From a checkpoint of a small transformer trained on Wikipedia: 5726 steps.
Each number is 200 + 30 x the weight over its row's rms, rounded and kept within 0 to 999. Layers, rows and columns count from 0. The size before them is the row's rms in percent of the matrix's.

# layer 4 MLP down (transposed), 384x128, rms 0.0944, rows 318-345, columns 0-127
143,202,222,193,204,162,170,211,232,195,203,238,186,177,154,205,231,191,238,241,215,191,201,183,223,231,189,161,242,192,171,199,230,212,159,205,148,242,195,207,139,202,181,229,183,238,133,172,164,190,199,140,110,228,195,223,267,231,223,235,195,172,162,169,225,197,147,172,166,215,241,136,219,135,196,192,226,221,223,226,231,221,178,210,220,194,252,217,216,170,194,186,231,219,196,242,217,207,191,172,223,197,190,163,205,214,201,195,216,246,207,195,168,218,190,133,243,212,175,214,185,203,276,185,210,221,179,158,180
086,199,195,182,179,232,272,196,172,211,211,210,199,229,252,169,218,201,225,215,250,230,185,157,154,189,270,215,183,164,194,186,198,206,221,249,247,183,217,204,226,198,221,193,217,185,203,185,175,194,169,159,249,172,198,273,204,225,209,200,130,202,215,219,195,188,184,246,221,198,201,208,195,203,164,165,144,171,236,211,172,206,248,207,189,232,205,156,279,220,173,212,209,188,148,180,199,203,237,164,209,231,161,220,219,190,204,203,189,212,185,143,157,206,105,269,208,191,199,201,206,147,240,222,232,183,172,204,180
083,170,217,166,197,230,203,200,186,232,209,195,222,181,178,179,207,191,238,227,157,207,197,191,200,191,225,212,205,216,192,200,191,196,217,223,214,231,231,185,185,145,214,175,198,209,183,200,173,219,192,228,207,146,221,210,246,238,209,164,205,185,214,199,204,248,279,209,252,193,167,251,180,170,148,153,231,220,236,260,172,187,152,199,232,168,265,184,144,139,180,201,222,221,156,228,259,205,243,166,218,212,192,219,188,133,188,197,166,204,211,260,222,179,188,188,189,191,277,244,235,164,180,166,186,194,172,141,157
105,225,184,187,223,243,211,214,229,179,216,191,219,176,194,224,248,228,213,181,210,183,181,168,172,182,232,215,249,191,205,186,225,215,239,232,199,207,174,206,201,222,210,185,186,145,224,213,257,191,144,190,223,181,209,270,192,216,172,242,152,208,180,209,197,197,173,186,196,196,153,200,175,220,109,168,202,192,241,222,136,220,212,174,159,217,210,152,199,205,184,211,219,176,187,180,233,243,175,205,214,201,171,224,168,228,188,224,192,233,210,195,172,241,155,212,218,224,188,177,45,198,221,203,251,189,200,228,182
064,180,243,193,213,204,171,202,189,191,207,185,189,185,165,201,200,206,206,218,275,140,213,200,258,213,145,173,176,214,198,165,230,173,249,243,228,232,173,242,233,156,206,186,143,242,204,180,193,176,206,229,232,210,220,212,211,233,188,207,189,149,240,125,182,178,204,200,224,211,228,191,186,237,194,218,214,196,166,190,182,178,201,195,220,215,203,192,153,285,186,199,198,238,188,192,183,219,214,201,174,222,287,246,183,207,157,199,227,168,114,215,167,247,194,169,187,174,208,193,223,192,203,199,216,236,231,118,178
078,247,189,158,200,188,160,207,193,176,206,219,193,151,153,204,203,214,271,213,222,206,213,233,174,196,212,154,240,153,172,244,220,208,189,198,175,216,209,232,220,244,246,176,164,205,194,281,163,209,187,175,183,199,180,163,189,188,191,151,214,216,216,252,176,168,192,201,169,235,183,157,215,255,257,205,209,198,173,258,188,175,262,195,270,205,137,162,221,221,194,166,199,172,236,234,175,202,191,184,181,196,155,178,169,180,206,213,183,138,223,252,217,210,215,207,189,180,214,234,240,248,230,198,177,145,195,219,202
099,210,219,244,180,233,172,151,145,218,169,211,204,186,201,178,192,172,184,204,237,177,172,204,163,226,204,105,205,148,215,221,190,176,210,179,177,175,197,190,228,227,201,222,177,154,214,182,199,208,200,225,180,190,137,267,165,208,229,153,237,237,189,189,214,212,201,227,234,235,243,199,198,195,187,208,202,206,226,218,198,178,174,216,155,194,202,204,233,176,228,174,139,190,207,216,177,148,252,223,219,167,167,246,218,201,195,204,207,237,255,227,203,238,203,147,215,227,206,175,237,255,203,214,132,142,226,280,177
072,249,219,210,242,209,221,208,223,229,194,242,221,241,180,183,204,218,235,245,185,172,179,206,218,197,209,203,253,194,180,184,177,245,137,226,264,208,189,195,121,223,206,207,212,229,146,239,164,178,163,200,178,217,168,183,199,202,252,188,168,199,173,145,244,184,173,293,224,218,176,188,185,214,211,192,204,190,260,158,189,202,192,208,190,185,191,210,221,228,231,204,173,191,172,222,152,212,237,178,184,195,172,160,200,155,205,184,195,265,194,211,259,178,224,164,198,239,214,193,204,140,208,167,229,258,153,239,195
098,204,185,204,196,180,199,153,164,245,246,195,184,192,191,219,202,167,198,230,218,192,208,207,175,193,208,250,214,249,185,187,264,168,211,150,221,126,209,143,239,226,174,210,172,204,180,197,188,156,193,282,186,189,194,241,204,174,181,162,192,217,172,160,172,225,160,183,193,205,142,151,182,228,152,258,196,215,213,258,230,209,197,198,259,192,246,179,223,214,215,168,171,226,174,229,219,196,227,234,226,202,162,172,231,203,246,183,247,150,212,210,210,168,243,222,202,231,205,191,195,184,263,133,164,190,211,197,190
111,213,180,215,171,194,228,234,188,194,230,187,175,205,218,199,215,197,209,213,221,165,234,175,192,218,230,258,195,248,173,166,183,211,139,206,139,158,207,167,203,200,131,164,198,137,157,264,202,160,209,262,237,177,181,195,230,161,158,208,217,163,182,188,238,222,215,163,227,254,173,192,226,189,177,186,229,201,180,227,176,209,246,198,202,222,212,170,216,186,203,163,186,233,185,195,235,205,252,191,183,240,161,153,186,191,200,242,194,204,281,137,215,135,227,191,219,215,172,204,233,206,245,243,201,236,175,188,205
111,220,168,183,204,200,197,172,161,151,221,186,207,161,180,181,233,184,258,183,205,205,207,188,179,209,221,218,249,223,205,190,250,219,205,152,156,155,228,215,237,228,238,188,258,229,184,204,81,161,226,246,204,216,178,144,185,158,191,150,176,228,209,222,234,239,184,161,218,205,197,205,182,262,186,198,219,223,259,269,184,179,181,203,289,187,204,201,208,211,197,225,221,208,181,210,223,162,196,199,210,211,179,147,196,210,208,154,242,192,215,149,201,169,153,180,178,200,215,223,185,187,198,216,189,229,171,196,212
101,179,223,216,169,198,186,182,190,204,228,187,208,191,222,184,229,179,171,218,264,192,247,195,216,217,220,219,216,246,176,220,193,165,204,175,140,253,143,246,235,187,180,261,171,190,251,136,172,171,219,201,175,161,224,216,222,226,151,221,229,205,272,160,187,202,176,226,180,186,156,169,175,225,261,224,159,227,183,159,174,188,187,212,258,227,182,224,183,171,172,184,168,131,219,198,195,182,218,232,192,213,152,191,218,189,219,189,170,197,205,217,235,169,192,169,127,252,187,169,210,227,172,237,229,209,226,215,225
069,252,168,153,176,195,203,193,167,195,232,172,209,236,187,195,160,178,195,206,177,223,175,207,182,177,250,211,209,215,207,173,167,152,190,189,233,230,171,174,231,186,189,192,249,196,192,148,197,224,257,260,188,172,232,219,175,186,221,195,128,159,242,169,188,229,230,196,243,181,215,195,222,177,162,190,240,209,252,222,259,180,193,180,218,191,312,218,221,201,225,237,202,183,200,155,187,204,192,195,233,224,217,250,222,212,191,162,217,151,210,192,224,242,193,215,190,150,196,173,195,179,173,163,171,211,174,185,283
088,196,239,197,204,174,222,218,246,219,215,225,176,216,219,170,153,181,205,234,151,199,200,231,230,248,186,200,179,228,212,210,186,245,135,150,214,212,202,199,200,215,142,177,217,165,159,188,197,145,229,219,162,206,177,206,206,159,184,181,218,211,192,186,188,232,182,227,176,207,129,181,196,220,262,222,217,207,182,150,229,187,214,212,167,165,202,204,176,209,197,167,213,269,148,241,259,200,218,251,156,190,201,202,178,173,212,187,186,189,139,236,259,161,268,231,210,205,187,214,204,234,209,207,253,166,189,173,273
093,242,257,202,192,205,137,208,259,209,188,188,205,195,183,218,258,184,198,201,186,234,203,212,241,220,187,188,210,186,216,161,168,215,151,180,183,191,190,206,261,228,246,219,169,154,200,185,192,206,173,148,165,169,196,240,168,228,231,159,175,192,202,210,182,215,206,180,189,205,220,190,184,262,219,202,206,217,222,147,173,245,164,208,204,216,183,197,210,193,221,188,195,208,196,239,196,246,172,193,192,194,204,152,215,205,206,206,222,214,220,132,186,267,185,163,193,203,207,198,84,164,137,223,269,160,179,260,189
070,185,212,213,141,191,200,192,197,203,208,222,228,183,182,232,216,210,210,225,218,147,150,184,175,124,186,192,209,253,208,198,232,216,194,249,278,163,220,253,223,210,175,180,231,224,217,198,191,209,185,243,189,122,182,195,154,196,141,208,147,244,173,150,206,176,222,236,229,227,199,230,208,168,186,216,215,234,186,276,150,195,174,209,238,196,200,183,173,146,147,237,171,190,207,130,127,204,219,187,235,194,221,212,201,221,207,193,218,197,196,233,161,232,171,184,194,164,201,214,209,188,190,202,215,189,161,192,235
091,170,199,232,203,207,186,154,225,199,199,221,211,195,199,185,229,186,183,197,225,231,216,191,243,236,223,156,181,204,163,200,187,167,236,203,147,178,203,231,201,190,208,177,124,183,170,237,217,189,226,173,177,160,206,231,195,234,180,202,214,192,217,194,193,179,140,226,154,204,166,174,199,236,253,211,162,261,244,202,170,198,242,220,244,213,133,190,179,234,131,164,211,154,237,203,197,218,167,194,178,150,186,139,154,212,195,215,188,215,239,200,246,209,196,170,190,222,210,188,239,236,279,228,237,178,273,230,216
079,192,200,190,195,217,152,268,217,217,184,189,208,200,166,239,222,179,231,196,192,209,210,159,187,225,203,232,189,129,204,181,202,209,138,172,244,174,212,208,155,194,213,153,209,221,252,164,147,195,227,184,230,263,177,227,183,228,246,176,179,222,144,180,246,225,252,156,193,271,191,224,252,184,142,145,178,212,199,175,190,187,196,214,173,225,194,195,206,208,211,179,191,241,199,204,164,165,249,183,197,183,230,240,210,188,213,240,108,232,208,169,232,172,216,219,240,185,194,235,190,193,190,162,200,231,217,229,183
066,196,165,192,229,157,155,215,200,236,207,205,156,199,224,176,173,169,204,222,223,205,179,170,187,183,191,215,229,204,236,162,193,172,210,177,265,254,247,223,216,251,167,224,216,204,148,138,175,235,228,224,219,189,170,186,185,183,201,162,150,136,239,178,161,208,139,153,231,167,199,199,249,209,245,135,173,242,231,221,189,177,226,224,235,188,242,195,209,173,200,254,218,197,198,141,223,244,207,206,198,221,265,214,207,203,184,195,187,195,176,192,208,212,236,222,178,164,218,186,224,227,163,149,231,249,197,159,212
113,199,210,188,172,181,247,212,211,259,234,207,139,159,233,190,159,203,187,188,299,150,182,215,186,203,205,194,190,213,197,171,154,251,234,189,173,110,170,215,152,209,182,245,198,181,190,191,207,168,226,239,217,172,195,213,221,192,213,193,223,194,221,134,210,180,224,203,189,211,281,206,179,189,218,211,201,238,208,182,186,219,224,193,133,187,190,199,169,158,195,160,222,226,225,210,193,211,188,224,183,190,216,234,188,197,222,242,148,223,220,165,209,159,162,202,202,227,181,232,188,183,267,266,169,163,169,234,207
064,187,181,160,147,192,202,230,223,244,201,217,239,221,211,231,243,187,212,220,202,194,186,177,210,198,188,196,202,205,214,218,205,169,170,156,211,117,234,176,200,260,165,232,216,199,251,227,213,234,239,274,212,254,177,200,149,174,171,191,159,178,266,140,210,170,207,186,188,185,160,254,237,249,194,206,193,242,231,211,192,184,190,195,177,193,192,199,234,139,149,248,176,218,195,199,183,226,179,180,184,186,229,200,255,210,230,194,157,221,193,187,194,215,178,154,169,160,165,190,182,147,208,210,279,177,184,208,214
066,180,175,178,201,219,205,120,190,196,214,202,193,180,211,236,218,194,182,192,202,214,193,204,210,167,118,192,152,186,164,231,211,177,200,190,189,167,187,208,198,147,233,140,172,191,202,133,204,176,199,244,244,156,204,206,255,191,247,217,195,215,198,158,216,216,234,187,214,175,233,167,173,228,244,220,189,226,241,184,209,235,212,206,235,197,226,225,142,247,194,236,233,195,199,153,191,173,219,177,207,192,196,162,194,191,236,189,216,163,187,218,247,139,213,275,135,186,206,248,277,187,174,250,229,212,190,204,215
077,222,236,211,156,170,237,228,193,195,251,190,230,179,204,214,184,199,252,239,191,116,161,215,172,174,187,179,224,179,217,209,184,231,119,216,260,212,191,211,184,212,192,259,224,142,186,195,204,203,190,205,203,181,198,209,190,212,172,194,139,180,205,199,225,203,188,174,217,221,282,231,164,150,161,198,283,203,184,197,200,149,215,190,181,152,173,193,234,206,273,204,202,180,191,198,183,210,201,222,208,191,166,225,161,156,194,187,195,217,265,168,239,192,198,244,196,192,257,231,150,186,170,188,195,166,176,212,200
117,237,192,210,218,196,235,200,245,170,224,206,217,197,197,217,253,183,232,170,208,187,189,173,192,176,221,199,244,189,228,186,232,217,146,234,222,212,193,184,221,218,171,233,176,180,213,194,211,230,135,149,203,159,197,259,225,222,193,226,183,186,158,186,222,178,172,200,174,173,177,216,177,240,95,188,217,222,209,222,215,171,183,224,189,203,249,186,200,178,248,210,212,222,122,204,166,224,182,198,211,221,205,214,152,231,183,239,195,259,180,184,153,224,166,202,211,205,170,183,85,137,189,188,236,219,217,214,179
101,141,210,201,202,198,200,198,221,189,189,188,203,188,192,205,181,202,232,207,222,185,156,220,194,216,183,185,196,160,227,191,218,216,219,190,189,144,210,222,273,230,152,256,229,173,165,225,224,178,177,195,205,190,184,199,244,199,231,256,147,178,244,204,210,195,149,202,153,213,229,233,218,199,239,221,182,249,210,279,220,224,162,244,221,206,270,204,226,151,234,222,223,220,196,196,212,163,205,167,174,207,117,221,176,200,215,177,140,211,143,203,224,210,168,200,128,196,153,208,152,154,191,203,214,220,162,198,235
081,190,204,219,202,194,179,193,204,147,198,251,232,198,230,213,244,193,253,190,232,196,202,204,245,205,188,194,145,161,142,183,170,156,240,179,187,167,206,219,213,190,197,120,164,201,203,247,172,173,204,189,192,233,217,212,198,262,141,192,212,224,204,186,231,224,219,231,146,236,203,172,153,196,288,182,204,238,225,157,172,181,197,196,233,217,218,187,145,203,156,153,228,209,221,195,223,198,208,208,215,197,190,203,196,201,211,304,179,211,190,184,247,186,185,182,176,180,223,179,265,263,204,202,183,163,229,186,200
090,198,176,207,200,177,201,189,132,193,219,195,192,214,225,193,173,218,210,199,275,239,201,209,266,188,193,168,202,182,194,206,190,181,336,211,197,172,215,227,172,163,145,192,184,213,263,173,190,220,221,181,226,235,223,234,232,166,223,284,175,203,221,233,159,199,197,149,181,178,187,216,225,192,258,182,201,196,199,157,145,175,182,198,172,216,217,185,159,205,172,199,216,190,205,211,222,182,185,246,192,211,236,178,208,182,172,188,229,181,123,196,158,196,196,182,203,160,225,196,217,195,229,208,227,241,147,227,208
127,216,222,218,233,204,130,183,200,244,162,223,212,207,166,194,185,191,137,189,197,247,215,180,245,154,218,136,205,136,241,216,157,231,192,167,204,270,164,180,182,205,195,219,157,201,196,190,237,206,203,167,199,159,196,159,186,212,283,164,203,230,209,275,168,218,228,223,160,193,177,190,176,208,199,196,197,211,163,251,224,132,226,211,190,170,189,181,208,241,200,212,197,186,203,275,202,207,204,217,214,178,210,179,221,208,180,232,217,237,204,239,215,243,182,128,220,160,194,174,223,206,206,226,207,166,208,172,171
# layer 4 MLP up, 384x128, rms 0.114, rows 319-345, columns 0-127
099,212,210,227,185,147,224,195,206,188,165,197,223,195,197,203,222,203,231,205,219,204,249,191,225,157,183,195,205,186,153,227,188,153,183,193,219,282,166,159,186,183,193,208,159,172,166,206,261,215,143,158,199,189,236,243,176,235,185,174,227,261,178,252,193,201,134,216,198,183,167,218,171,199,237,211,227,225,221,166,184,191,228,212,193,227,197,209,176,210,190,172,208,210,175,240,232,196,186,215,208,218,87,175,138,231,204,217,236,229,229,180,193,168,130,163,202,215,172,151,228,255,220,204,221,195,234,169,197
094,161,191,207,190,161,259,188,224,144,189,182,160,198,234,226,166,212,140,183,198,216,227,242,231,176,220,206,182,214,232,203,218,204,219,135,153,173,203,194,159,223,226,183,209,211,207,199,224,218,221,215,230,237,192,177,191,160,207,232,236,211,181,232,151,147,183,133,194,170,210,171,201,228,192,181,115,235,186,221,217,226,219,186,133,262,189,251,239,243,188,197,230,162,247,185,231,133,177,201,172,220,210,216,195,207,192,226,196,201,168,158,208,158,254,182,194,197,178,166,224,186,246,246,214,200,243,215,192
105,201,254,213,217,199,209,188,238,227,119,195,212,200,183,212,235,210,207,193,201,233,220,177,222,205,187,197,223,164,202,196,213,206,213,226,160,239,190,211,204,203,234,206,198,186,200,248,258,218,161,175,189,211,198,266,177,215,148,221,194,238,157,226,202,186,172,176,187,202,158,178,195,171,174,244,217,217,224,155,151,268,243,176,190,210,173,185,152,194,179,150,241,207,167,257,214,190,182,230,169,204,152,199,159,211,212,206,188,246,202,208,201,194,125,185,200,251,168,131,170,266,207,280,222,193,228,219,174
075,189,154,214,186,192,213,203,226,180,195,241,188,182,236,199,176,182,169,182,125,236,178,173,179,212,278,206,239,178,197,217,207,218,193,187,167,165,229,164,209,179,230,209,239,186,203,206,171,265,203,209,138,182,195,197,154,237,229,212,216,221,218,247,193,220,190,223,203,185,182,178,180,173,212,256,224,218,190,194,224,189,224,200,214,206,169,188,185,103,185,165,187,172,171,214,196,195,175,199,221,166,143,184,228,161,257,210,176,244,262,191,203,131,198,217,187,254,216,209,189,216,227,200,207,195,180,308,217
103,177,174,213,269,190,216,154,216,206,192,209,240,171,177,166,217,218,201,157,233,233,231,160,221,195,234,177,197,240,183,200,157,160,208,219,168,198,149,221,199,164,232,159,176,176,199,228,234,176,219,180,222,137,210,197,193,200,184,228,223,212,183,226,161,181,188,223,136,151,174,162,164,216,246,218,177,250,205,221,206,212,225,242,205,257,154,213,128,220,144,169,248,154,219,228,216,265,227,200,186,172,208,187,201,227,190,229,192,190,198,165,212,215,233,158,218,220,178,193,265,256,231,209,175,206,232,175,220
116,209,233,186,238,162,199,233,173,207,159,183,251,157,221,206,203,185,217,196,186,203,206,248,178,211,180,172,177,193,208,213,200,200,174,149,226,213,239,140,185,175,246,173,188,221,303,208,177,201,229,207,185,161,179,141,203,213,206,289,200,195,170,204,194,198,127,203,132,225,166,163,207,212,259,192,170,224,186,197,239,195,191,221,277,231,152,192,223,186,163,161,238,180,183,160,211,205,186,167,202,181,220,213,207,156,168,211,182,231,189,219,240,215,193,218,186,190,184,197,183,219,261,223,187,226,247,208,227
087,172,201,252,260,195,210,223,202,179,233,196,247,171,174,191,233,192,161,154,224,212,236,164,263,218,214,186,170,194,186,175,233,209,238,225,214,181,176,213,180,213,240,172,190,183,214,182,235,114,211,180,218,218,168,224,202,201,198,144,227,264,172,230,222,165,166,211,181,169,224,163,193,185,188,194,211,256,200,229,235,242,183,234,177,272,140,159,140,180,166,204,184,219,200,212,201,194,171,196,175,173,184,152,185,266,192,218,227,214,212,198,184,196,160,201,221,168,185,226,232,218,257,225,223,163,234,150,195
091,182,265,223,233,183,191,223,206,182,152,199,165,187,206,136,176,189,257,202,203,171,198,206,212,184,166,212,215,119,237,242,178,255,143,208,166,270,194,182,162,189,195,202,188,184,245,190,211,233,179,149,222,184,221,174,208,227,174,246,201,203,184,202,213,198,203,174,227,187,173,189,209,197,193,142,218,192,223,151,160,214,225,179,138,249,211,280,152,193,208,188,209,195,214,143,152,202,207,210,154,218,204,200,151,203,158,227,161,237,208,231,255,219,219,198,208,179,211,188,221,250,205,193,254,218,197,221,204
115,214,264,177,211,167,185,224,215,174,223,200,172,165,204,175,201,175,224,182,228,207,160,210,202,181,231,174,155,226,210,221,197,224,150,212,202,228,149,225,200,190,133,196,199,169,241,209,185,200,150,143,213,182,219,181,219,215,205,190,218,214,131,200,176,181,213,262,118,185,207,227,206,199,229,212,218,185,160,203,197,202,187,185,208,237,202,234,202,163,179,174,205,165,212,250,177,244,195,183,209,207,176,200,158,188,237,255,167,279,179,208,214,179,219,178,215,184,189,234,242,207,305,186,167,236,246,250,167
090,183,253,189,218,175,228,224,236,226,186,191,183,190,202,220,188,193,177,251,198,179,206,212,219,197,157,194,177,192,209,196,160,200,214,232,223,198,182,172,189,160,173,195,148,137,245,174,289,231,173,203,185,175,212,282,221,246,186,261,225,160,200,174,163,167,209,190,197,181,190,177,189,170,186,179,178,187,146,163,194,175,242,198,110,241,186,215,206,164,210,196,206,215,225,192,158,207,214,213,166,182,218,238,211,189,172,238,160,181,174,270,189,235,262,232,226,207,224,164,227,231,218,179,245,179,233,229,220
100,167,221,227,211,159,206,162,210,187,222,222,244,142,220,171,242,193,205,175,257,202,247,190,242,202,230,151,192,229,167,188,187,183,267,176,209,236,146,223,153,199,182,190,161,212,214,220,204,187,218,210,168,140,212,216,217,240,154,188,201,202,231,168,201,197,178,195,165,209,160,155,157,249,241,213,168,242,215,165,220,178,197,217,208,249,153,225,140,171,152,150,228,138,201,184,231,226,168,202,191,194,151,173,189,220,180,219,166,218,189,228,225,184,163,161,203,228,189,172,235,222,214,237,215,191,252,201,244
064,111,235,227,220,226,211,221,249,191,188,245,206,157,180,210,236,217,183,195,220,200,237,175,217,235,140,247,172,194,166,227,202,214,204,195,159,185,194,249,174,199,197,183,185,223,174,245,192,185,204,170,172,194,174,177,212,217,132,202,240,254,147,239,205,162,173,214,169,219,179,206,195,225,229,197,181,212,159,197,178,233,192,172,166,155,121,202,164,235,172,173,237,195,222,227,239,189,209,195,211,183,195,158,165,169,228,272,139,233,193,223,168,188,205,167,216,265,215,198,232,231,226,221,220,196,237,213,181
101,185,185,199,206,184,160,199,194,167,225,191,287,234,200,187,237,225,206,157,225,216,234,187,272,171,211,241,195,170,186,195,197,154,225,186,222,199,183,176,238,226,207,205,189,212,228,248,224,183,216,204,226,209,210,199,157,208,203,214,196,186,160,216,196,211,177,185,210,122,169,215,155,155,232,179,119,218,233,226,209,197,184,227,183,213,153,230,191,193,190,169,182,181,227,242,277,183,180,175,163,150,242,135,204,270,179,197,202,220,183,219,236,180,186,174,213,195,189,147,249,246,209,180,146,198,233,162,196
090,204,228,232,219,197,230,217,257,223,200,195,199,185,137,175,243,167,167,173,266,281,275,195,247,226,230,178,211,213,157,172,189,204,188,219,154,190,164,248,242,193,209,224,185,217,197,212,187,184,206,166,219,220,209,231,161,233,198,189,185,187,166,211,227,172,208,179,208,151,162,163,190,198,196,223,162,214,166,264,184,230,175,203,183,229,182,202,151,158,187,199,176,179,183,228,226,222,172,214,209,192,241,175,201,240,187,231,239,275,185,191,167,197,181,145,149,177,220,163,201,198,259,217,197,183,195,235,140
071,194,164,176,247,188,212,209,204,180,174,189,177,211,242,168,192,208,157,206,173,231,265,221,203,265,221,237,202,149,155,178,174,201,196,135,167,210,182,127,150,209,203,170,170,181,164,182,198,175,202,165,250,247,204,217,187,238,229,212,229,173,220,187,201,190,178,193,157,203,192,188,197,193,195,211,192,206,192,152,258,227,222,185,163,209,184,215,225,259,226,161,223,181,240,241,265,198,163,203,144,215,199,163,216,131,208,193,205,230,180,187,276,161,239,195,203,251,215,206,182,230,230,166,181,209,243,217,210
075,196,183,242,206,197,185,172,207,213,221,199,224,178,183,190,222,191,173,206,207,250,254,185,243,226,208,130,191,169,154,200,217,203,225,180,144,179,229,239,213,170,195,200,143,148,199,224,221,172,210,188,184,143,238,253,193,216,192,222,230,149,185,239,206,200,172,218,155,193,166,165,182,253,219,245,160,233,241,201,167,199,243,215,220,229,141,194,147,198,136,170,233,158,197,206,220,186,190,190,171,160,203,161,140,209,186,245,177,252,209,194,231,202,214,150,188,229,222,194,217,234,246,215,199,214,238,253,179
088,239,235,140,234,195,275,244,178,198,199,213,201,148,167,226,183,226,212,155,230,206,207,183,179,182,199,138,223,242,176,193,198,218,191,210,226,242,214,181,221,159,134,251,214,127,182,243,222,154,195,203,208,135,231,164,171,207,210,194,254,217,213,211,160,213,184,189,168,176,168,167,238,195,210,234,239,197,172,247,195,169,177,186,209,188,176,201,227,178,218,194,196,163,213,235,201,233,150,192,224,210,158,210,162,214,209,208,227,238,227,199,212,152,175,153,228,247,206,207,188,187,260,211,155,211,239,219,161
068,184,224,208,170,229,233,186,197,167,165,209,229,228,171,182,214,222,200,181,172,194,234,203,222,229,208,205,192,188,181,236,208,223,200,224,136,148,160,205,205,134,229,181,189,177,256,228,200,144,231,163,176,210,187,211,196,217,169,226,238,261,181,234,271,181,238,241,137,197,182,197,168,193,196,272,207,181,127,199,208,204,194,175,181,221,176,174,191,212,186,117,187,207,208,253,191,163,213,177,160,170,143,177,196,223,242,210,203,201,222,216,208,161,179,167,215,255,207,216,200,207,238,241,175,147,229,236,212
119,174,199,180,235,216,172,175,179,170,194,181,183,224,191,179,212,204,165,253,191,193,259,193,246,188,154,202,188,226,200,219,222,162,289,181,221,245,215,178,208,220,208,177,210,207,233,169,223,191,252,146,230,193,184,165,190,248,210,236,199,238,202,195,205,164,178,238,169,144,209,187,195,223,188,193,209,229,224,239,179,201,134,243,221,216,151,236,159,231,154,202,205,201,184,192,224,183,189,187,172,182,215,177,206,216,195,204,206,191,158,225,214,184,173,213,183,219,201,191,200,269,171,266,222,233,239,78,228
069,195,216,212,266,206,197,179,181,126,188,197,183,186,196,163,156,205,202,197,200,180,207,220,202,195,221,209,208,172,210,184,212,228,249,242,167,228,203,231,206,147,179,159,175,179,131,200,201,188,178,186,184,144,209,187,251,214,231,253,254,187,178,255,206,235,217,164,233,214,194,160,181,181,165,189,184,207,194,192,203,228,169,185,231,197,213,205,174,245,213,110,244,172,187,138,267,182,227,224,233,230,175,223,178,174,171,233,249,223,204,198,251,193,237,208,218,226,215,207,218,259,189,190,126,237,202,194,181
090,195,241,265,242,178,212,231,197,167,216,241,240,190,202,194,251,189,188,180,225,231,222,138,237,223,179,192,192,213,149,170,159,152,219,211,159,178,207,208,181,209,214,188,216,189,217,236,207,180,200,184,229,208,239,205,191,176,153,196,243,206,164,237,180,176,196,235,169,161,200,197,200,209,195,170,194,222,201,216,189,220,204,232,180,269,136,211,163,181,123,189,194,187,167,224,254,213,194,218,207,213,217,160,130,216,163,219,204,225,230,191,215,203,175,142,208,189,171,161,230,304,203,216,141,197,221,160,190
081,198,252,251,233,145,169,163,234,207,182,211,249,207,207,209,188,199,201,182,200,243,200,195,218,227,203,188,187,202,188,160,237,236,204,249,141,198,176,217,208,188,190,190,206,217,206,225,181,144,224,155,207,192,230,238,188,218,159,140,229,230,133,265,225,195,192,197,130,174,160,176,183,203,195,228,178,240,237,216,176,212,203,233,190,241,190,179,175,180,184,135,196,178,194,236,250,179,206,207,199,203,213,173,132,256,219,220,225,282,184,196,219,232,190,156,243,194,176,212,219,226,185,233,171,213,209,153,159
140,169,227,194,217,192,243,147,246,179,216,223,228,203,181,204,214,193,214,178,225,199,233,177,224,194,252,178,218,222,209,195,206,220,221,245,204,233,140,228,224,242,179,219,181,169,181,264,252,234,158,141,198,152,191,243,149,255,157,207,210,169,182,190,217,162,146,235,204,192,114,227,204,197,145,212,198,214,218,183,188,210,229,191,198,223,178,172,180,201,172,178,218,203,175,225,166,224,212,206,190,206,147,202,187,236,208,222,129,287,215,173,187,225,138,161,185,215,177,170,181,211,200,234,211,228,233,216,189
103,184,166,219,224,192,266,168,255,191,251,190,240,180,135,179,237,221,197,137,222,256,236,181,261,203,253,179,181,216,202,170,164,208,242,220,213,178,206,200,231,179,218,196,185,253,199,225,194,163,236,188,199,191,200,193,166,232,201,230,207,210,178,240,220,160,148,220,134,153,206,214,227,166,219,200,150,271,177,210,203,199,150,207,196,203,158,186,197,204,189,198,247,187,219,181,255,217,178,190,206,175,136,163,202,226,189,220,186,224,176,173,206,230,135,177,218,162,178,198,190,211,215,189,159,197,239,156,212
094,191,223,219,255,170,191,154,215,166,174,218,226,203,187,177,197,203,139,169,202,210,204,166,287,207,216,209,167,201,156,185,170,151,227,264,183,208,156,217,177,196,226,145,215,220,192,238,203,151,183,206,213,208,234,231,191,254,155,189,264,192,182,202,200,206,171,223,175,192,150,194,154,182,243,203,231,270,204,165,152,176,219,253,184,240,158,183,170,217,164,129,221,204,191,197,178,210,193,204,226,175,166,196,183,222,230,208,182,226,199,171,193,208,141,187,214,177,192,171,246,235,244,240,223,177,233,195,185
080,187,213,217,214,195,213,188,225,166,182,251,212,150,206,185,217,158,194,198,167,152,184,200,177,215,193,224,165,230,213,213,209,224,134,215,196,228,193,213,249,235,215,206,231,176,155,236,227,165,122,179,177,180,177,203,141,199,174,140,195,240,190,226,234,210,180,271,206,220,257,188,142,226,184,267,228,183,176,199,192,228,210,209,236,195,169,187,222,204,241,179,205,198,160,223,171,161,194,194,189,200,139,210,184,153,210,205,172,192,272,179,236,188,203,214,193,282,187,257,193,225,206,188,164,177,209,202,251
117,130,225,209,234,159,253,155,212,159,191,218,246,200,221,203,204,200,200,163,207,229,265,188,213,178,198,179,184,199,205,199,219,252,278,221,217,220,238,202,223,174,223,169,211,206,191,220,184,161,185,221,174,239,219,214,151,197,200,223,200,198,151,184,160,205,184,199,243,169,199,188,214,230,303,177,151,251,285,261,199,154,206,215,207,215,150,179,195,193,177,208,207,168,208,152,209,253,161,196,199,147,221,134,199,216,169,205,191,211,214,205,213,197,214,194,195,165,191,185,181,191,247,215,196,188,177,169,179